Weights of a small GPT-style language model, trained from scratch on English Wikipedia: 12 layers, vocabulary 8192.
Each number is 200 + 30 x the weight over its row's rms, rounded and kept within 0 to 999. Layers, rows and columns count from 0. The size before them is the row's rms in percent of the matrix's.

# layer 5 MLP down (transposed), 320x128, rms 0.127, rows 90-106, columns 64-127
104,218,219,208,219,239,157,181,152,233,261,238,183,214,174,181,193,231,279,179,257,256,265,227,196,228,229,193,222,191,235,163,209,208,191,198,189,181,250,156,175,177,201,162,184,181,211,186,217,183,226,154,239,153,244,197,181,220,140,197,212,206,202,192,196
115,197,190,217,188,179,249,174,188,206,224,251,222,183,207,184,192,183,202,172,215,177,197,239,187,147,231,210,186,201,188,183,158,142,203,191,161,171,232,250,187,222,210,187,231,117,155,179,177,203,237,207,152,175,243,171,157,197,212,203,188,237,229,157,237
094,203,262,160,177,274,205,225,167,228,217,281,234,228,230,216,275,238,183,210,148,236,235,256,227,204,220,172,240,193,217,134,194,175,230,194,251,172,211,184,254,174,191,180,179,203,176,228,226,216,144,181,198,217,226,211,184,164,180,170,215,161,133,221,210
101,170,220,229,202,201,186,228,195,208,205,239,160,188,166,241,199,159,164,193,188,213,182,182,154,228,273,222,189,122,201,245,212,236,161,184,231,233,209,232,222,230,261,202,246,206,187,199,178,200,179,191,245,175,169,164,202,209,244,206,193,196,232,197,172
109,190,213,223,251,209,204,153,203,164,242,236,132,194,199,211,227,198,170,214,200,248,209,161,162,217,217,188,160,199,255,232,167,224,216,187,221,244,153,209,221,256,206,193,185,126,240,177,196,181,230,159,249,128,187,190,254,164,209,236,173,177,212,181,219
100,160,211,167,207,185,195,207,191,234,221,149,210,173,169,160,264,182,197,201,158,184,172,199,234,160,249,179,197,181,181,168,227,207,190,202,194,164,176,256,210,175,213,224,161,205,199,224,230,143,169,191,160,242,134,182,212,192,238,178,273,180,185,219,199
103,191,249,202,229,190,205,192,199,195,218,132,228,173,300,222,193,232,180,201,195,175,232,197,180,216,210,191,205,194,191,194,175,231,181,234,187,190,198,249,177,183,189,193,178,180,160,226,168,204,282,194,246,173,226,217,209,228,223,230,197,172,192,184,188
097,261,260,191,164,170,180,186,181,197,203,181,199,163,207,167,192,168,242,261,217,218,251,197,124,223,227,232,215,226,189,141,233,231,181,193,219,169,258,192,191,219,191,231,150,228,178,232,221,239,212,197,186,194,228,234,226,182,176,234,198,164,155,218,191
100,169,241,177,204,224,132,194,233,223,232,191,217,226,169,198,220,184,211,210,140,163,171,168,120,165,168,193,207,161,177,226,203,194,199,188,206,212,212,190,203,170,222,211,172,217,175,184,190,164,215,208,187,206,211,229,189,153,192,186,201,309,162,189,173
101,140,173,148,170,210,192,253,188,166,190,249,218,192,186,162,231,244,161,163,197,214,245,196,158,214,189,148,205,188,154,185,242,234,262,194,189,191,177,174,158,194,235,120,178,217,139,191,194,192,151,223,175,212,233,244,205,163,205,185,239,196,213,242,211
110,171,205,217,211,185,197,206,193,167,207,269,281,180,212,209,166,214,168,229,170,151,211,217,186,171,155,150,199,229,210,238,203,199,181,233,178,197,240,140,249,195,158,232,190,165,182,190,176,208,208,226,158,145,201,175,249,202,237,205,189,253,245,219,200
108,162,153,205,254,200,201,206,180,185,162,238,257,207,241,192,168,236,231,189,201,235,157,172,146,126,226,222,156,242,241,187,207,198,220,200,176,207,257,194,144,182,211,242,225,182,236,187,206,270,223,176,192,199,258,201,173,238,192,236,190,240,201,226,183
096,202,165,245,199,264,211,214,200,196,259,221,207,241,210,204,122,211,176,187,147,169,207,189,216,216,240,211,183,211,235,158,173,189,199,190,195,170,196,191,194,203,150,206,192,157,212,199,228,137,216,201,203,165,178,218,224,159,181,168,180,158,272,241,174
096,205,175,193,226,200,181,235,171,164,236,261,196,214,235,189,290,243,207,220,200,222,221,218,202,175,160,247,169,174,209,230,194,160,194,174,177,202,159,142,177,199,209,158,162,218,197,215,235,166,169,220,227,210,237,207,186,210,240,179,197,213,223,247,229
100,180,229,182,196,165,166,200,227,199,197,279,185,254,187,225,202,196,233,173,180,197,168,187,236,171,201,180,171,207,203,188,180,213,207,223,200,239,188,186,249,227,202,230,183,184,217,198,145,179,281,240,180,197,204,225,231,212,223,155,169,148,236,174,138
099,174,224,184,188,181,193,208,125,185,190,221,195,237,226,240,195,159,222,161,196,201,123,199,255,177,220,152,232,178,164,175,164,154,246,182,200,194,154,267,170,241,212,217,215,235,226,129,233,208,177,157,209,196,184,219,196,230,156,184,191,166,266,222,169
106,213,183,213,205,148,215,196,219,222,203,203,182,148,206,171,215,185,158,218,168,201,214,211,169,250,179,233,180,161,168,174,207,191,247,182,203,196,205,181,138,223,277,213,169,212,156,206,241,202,266,284,200,222,210,175,157,218,199,189,254,210,185,201,231
# layer 5 MLP gate, 320x128, rms 0.141, rows 91-107, columns 64-127
100,200,207,216,161,218,225,183,269,242,184,251,178,185,175,176,198,173,201,191,215,213,189,200,220,160,211,251,156,206,199,223,148,238,257,178,240,243,210,174,205,165,200,183,276,150,188,180,210,201,169,193,224,197,185,182,198,199,162,212,155,170,233,133,229
087,168,199,228,171,231,204,200,191,222,193,177,213,209,193,197,194,183,168,212,189,246,162,171,228,172,180,181,155,194,135,161,174,178,219,162,249,171,128,208,184,144,199,226,216,235,207,231,218,142,241,235,255,233,183,182,155,185,142,200,183,192,249,179,176
098,213,175,240,205,156,142,186,214,165,199,252,221,191,212,188,192,208,169,236,188,170,234,225,232,211,225,224,228,254,186,211,157,196,247,196,220,161,192,186,170,153,238,245,206,186,181,176,199,147,149,209,235,207,246,191,168,215,149,202,243,213,142,194,190
097,175,164,219,228,161,169,186,250,181,174,223,236,191,235,226,190,144,179,223,222,269,188,224,189,204,171,170,220,171,217,165,181,229,190,138,208,220,197,156,220,220,200,217,191,191,154,192,168,142,185,248,158,214,220,210,153,173,168,199,219,195,174,145,230
101,191,206,238,260,208,223,159,233,206,248,215,185,144,243,169,181,183,172,180,211,265,145,244,165,190,257,248,214,234,190,225,134,234,187,196,198,230,168,187,201,208,213,201,213,166,196,133,195,227,209,234,179,136,194,172,216,177,170,182,196,171,180,238,142
107,190,214,213,195,208,242,229,172,189,162,191,229,237,222,187,214,214,186,203,228,182,181,174,205,180,229,236,205,182,187,202,258,217,236,222,199,246,185,160,237,208,207,175,192,192,207,170,179,186,174,177,178,228,193,174,121,251,162,183,206,203,253,194,191
099,234,192,198,189,191,241,215,213,156,143,188,200,192,158,204,159,180,162,193,199,210,252,179,185,206,225,220,223,242,170,181,183,163,194,191,197,207,186,163,211,184,157,190,191,173,203,232,151,251,208,207,179,222,172,237,215,199,181,178,150,168,209,189,213
100,139,200,218,194,180,149,204,186,169,203,210,249,180,190,230,176,168,202,237,240,249,164,158,189,187,193,171,219,225,200,195,182,230,172,149,262,126,221,232,192,218,204,200,185,221,200,229,206,226,197,205,250,201,194,222,181,222,249,162,256,222,193,149,197
109,213,222,127,205,204,173,261,193,170,222,233,192,222,200,161,223,207,189,210,235,177,214,193,183,213,168,207,199,192,216,143,215,241,145,230,205,181,166,215,238,151,193,205,224,197,171,196,153,180,182,224,177,176,171,231,202,222,212,209,230,213,178,221,194
101,151,235,234,215,201,227,259,202,162,181,199,214,198,211,170,224,188,181,209,257,211,210,196,232,203,243,200,248,236,250,245,230,193,165,166,169,215,208,175,257,164,194,169,184,217,205,182,152,226,183,221,150,188,208,291,263,213,223,202,148,199,146,180,192
105,161,178,232,194,207,215,190,212,155,240,225,155,220,161,230,204,175,260,169,245,178,189,145,234,181,181,222,211,231,220,189,216,221,177,167,192,235,133,188,155,216,164,241,130,188,217,204,158,211,214,202,171,228,237,224,224,165,223,206,200,168,172,219,244
091,230,194,206,186,202,227,255,215,241,253,203,206,188,146,196,219,154,225,180,144,241,182,204,173,204,179,206,204,211,190,163,203,188,147,132,188,159,219,213,210,248,186,185,215,196,240,187,239,177,180,175,245,258,209,219,185,202,194,165,244,191,182,154,189
100,188,185,169,249,182,199,238,192,182,293,195,263,179,239,220,218,193,239,137,223,215,221,209,232,188,237,143,182,215,202,236,190,194,191,177,220,283,167,198,266,188,158,199,176,207,221,201,170,195,202,203,174,164,208,163,191,236,175,221,226,254,195,180,193
096,202,226,182,169,177,192,209,235,187,224,234,223,220,213,245,211,177,207,228,104,176,170,172,217,130,215,211,205,224,219,223,184,192,168,192,196,194,191,164,215,172,288,200,216,178,229,175,188,191,276,273,229,221,190,171,244,235,150,221,219,208,178,192,154
099,170,174,205,214,142,239,190,179,152,167,272,203,150,209,208,171,224,186,225,223,156,226,188,215,193,165,151,187,174,239,217,182,193,185,191,140,216,236,165,202,218,168,177,222,201,184,203,176,220,190,216,216,149,152,183,202,215,156,228,221,136,175,195,215
099,193,231,212,169,240,195,211,162,224,218,226,223,185,215,170,243,178,196,233,216,226,210,148,203,210,179,229,250,149,214,170,221,217,205,170,209,178,176,203,213,182,185,190,222,220,151,173,208,272,228,156,158,234,228,196,244,210,153,123,210,177,204,211,206
090,164,231,219,244,157,200,193,180,235,188,232,230,216,173,184,199,203,164,141,258,221,204,249,230,118,172,195,219,197,176,197,252,192,189,216,237,201,230,222,206,224,225,187,178,168,154,183,140,198,215,225,116,187,194,179,196,241,234,158,200,209,247,202,211
# layer 5 MLP up, 320x128, rms 0.141, rows 91-107, columns 64-127
105,182,171,189,217,160,228,180,224,181,246,178,205,177,207,176,179,233,216,215,233,163,191,203,178,144,200,182,222,235,180,241,125,212,147,154,244,145,195,220,224,220,215,167,176,190,166,233,141,244,231,188,172,198,194,167,169,177,169,234,178,219,201,184,181
094,247,194,187,230,215,158,161,185,190,187,206,151,238,188,213,173,181,166,203,200,192,145,176,228,192,226,213,165,218,217,172,175,179,220,259,138,190,161,154,136,212,194,131,145,237,165,180,160,185,188,171,201,203,197,193,244,260,260,216,206,221,198,222,188
106,170,201,170,233,171,213,197,185,158,221,218,249,185,284,142,217,168,268,220,189,191,202,173,235,213,170,192,204,226,193,183,181,172,205,216,196,150,232,177,236,197,195,219,202,180,237,137,173,228,240,201,216,228,245,196,230,202,187,236,168,186,198,235,205
108,188,152,226,181,186,225,227,222,165,224,228,225,185,155,156,172,194,200,211,128,178,235,174,226,239,142,157,175,221,212,232,161,242,201,215,216,209,174,202,189,210,211,218,144,190,192,166,208,235,214,195,157,244,239,245,237,193,167,205,218,213,196,159,171
100,210,225,256,217,233,199,208,228,184,218,227,179,187,181,232,231,175,236,182,194,218,177,237,189,200,196,194,169,151,177,194,194,273,199,246,205,129,197,160,199,194,221,176,187,172,177,173,224,219,147,203,220,167,227,162,161,170,152,162,141,163,194,179,205
103,162,226,140,196,239,180,206,220,227,177,191,219,171,183,201,230,262,228,213,256,184,252,184,175,233,208,217,193,194,246,209,183,164,193,183,198,159,121,191,206,237,233,232,217,212,195,226,202,265,225,190,199,229,224,193,199,173,212,168,160,145,175,200,208
110,168,195,166,231,177,223,150,211,185,206,241,235,185,227,258,184,155,230,231,201,202,204,206,185,237,234,173,269,172,247,135,161,131,225,240,203,229,188,149,226,198,167,138,223,164,180,196,203,143,195,241,226,207,235,158,206,218,185,207,183,221,189,201,143
104,143,170,247,169,206,182,191,239,208,229,199,243,217,221,206,243,107,173,187,149,201,189,221,232,233,244,192,195,219,235,187,171,204,173,267,164,231,232,263,198,199,204,204,212,170,220,263,173,153,182,186,185,227,227,226,244,217,207,147,233,203,199,197,216
105,259,226,194,206,123,231,221,158,216,200,203,179,154,178,242,193,228,215,179,221,207,146,225,238,238,209,164,160,194,224,233,156,249,210,215,193,184,229,146,216,210,146,198,216,249,217,155,262,184,165,197,176,208,248,197,174,133,186,218,204,169,161,174,225
103,205,166,183,283,194,213,184,176,176,244,228,176,210,230,167,169,198,174,230,155,205,189,227,142,199,153,223,236,206,217,176,162,147,194,142,190,117,189,236,239,172,209,230,200,209,207,174,195,213,207,218,182,225,202,229,222,180,266,227,245,248,187,206,249
109,220,220,204,185,199,176,215,162,192,174,217,128,233,182,202,175,268,152,225,207,237,207,222,211,168,203,147,208,264,235,214,250,256,172,201,195,230,185,219,214,221,227,186,235,157,223,222,184,225,189,197,224,237,200,246,150,189,193,132,198,193,197,183,207
090,251,152,195,153,181,185,244,203,200,202,214,154,172,146,244,170,186,214,174,208,177,256,191,194,193,197,202,221,157,197,147,201,165,193,154,164,199,149,201,177,247,232,182,216,223,178,233,165,175,231,170,228,214,200,170,175,224,194,226,238,218,204,271,226
095,168,252,173,165,136,176,192,207,273,195,202,192,222,147,194,212,200,185,168,156,194,136,189,169,117,194,202,149,175,205,189,216,180,231,246,242,197,199,226,203,153,141,194,195,167,118,210,186,218,199,214,165,235,153,159,197,137,236,238,155,220,199,209,190
089,189,159,190,212,228,258,196,269,220,180,206,184,166,207,172,243,237,229,152,202,232,174,224,156,195,227,210,205,213,246,220,155,176,184,194,209,187,251,223,205,219,203,196,212,204,252,161,203,205,183,248,216,137,185,236,228,176,194,212,197,266,234,197,234
093,233,202,160,217,191,146,188,170,211,192,222,186,157,223,193,212,204,172,162,220,211,206,160,201,204,210,225,224,234,182,239,213,230,169,213,245,193,220,242,153,103,247,212,192,199,196,187,193,181,181,209,174,198,225,201,183,219,209,140,160,211,168,211,200
100,197,144,154,177,176,155,183,245,190,219,187,281,212,199,201,199,141,201,157,195,205,218,187,197,171,233,195,256,204,194,161,195,182,160,296,193,187,209,155,129,195,169,155,194,230,158,193,211,239,216,211,144,189,226,177,224,164,225,215,191,139,253,213,246
105,206,204,191,174,280,151,224,167,178,200,248,176,179,221,181,152,178,189,264,231,204,244,162,195,239,243,220,220,237,200,132,209,204,244,211,240,200,246,172,224,140,144,198,237,186,243,188,176,180,219,192,207,157,171,210,159,235,184,182,219,230,187,180,173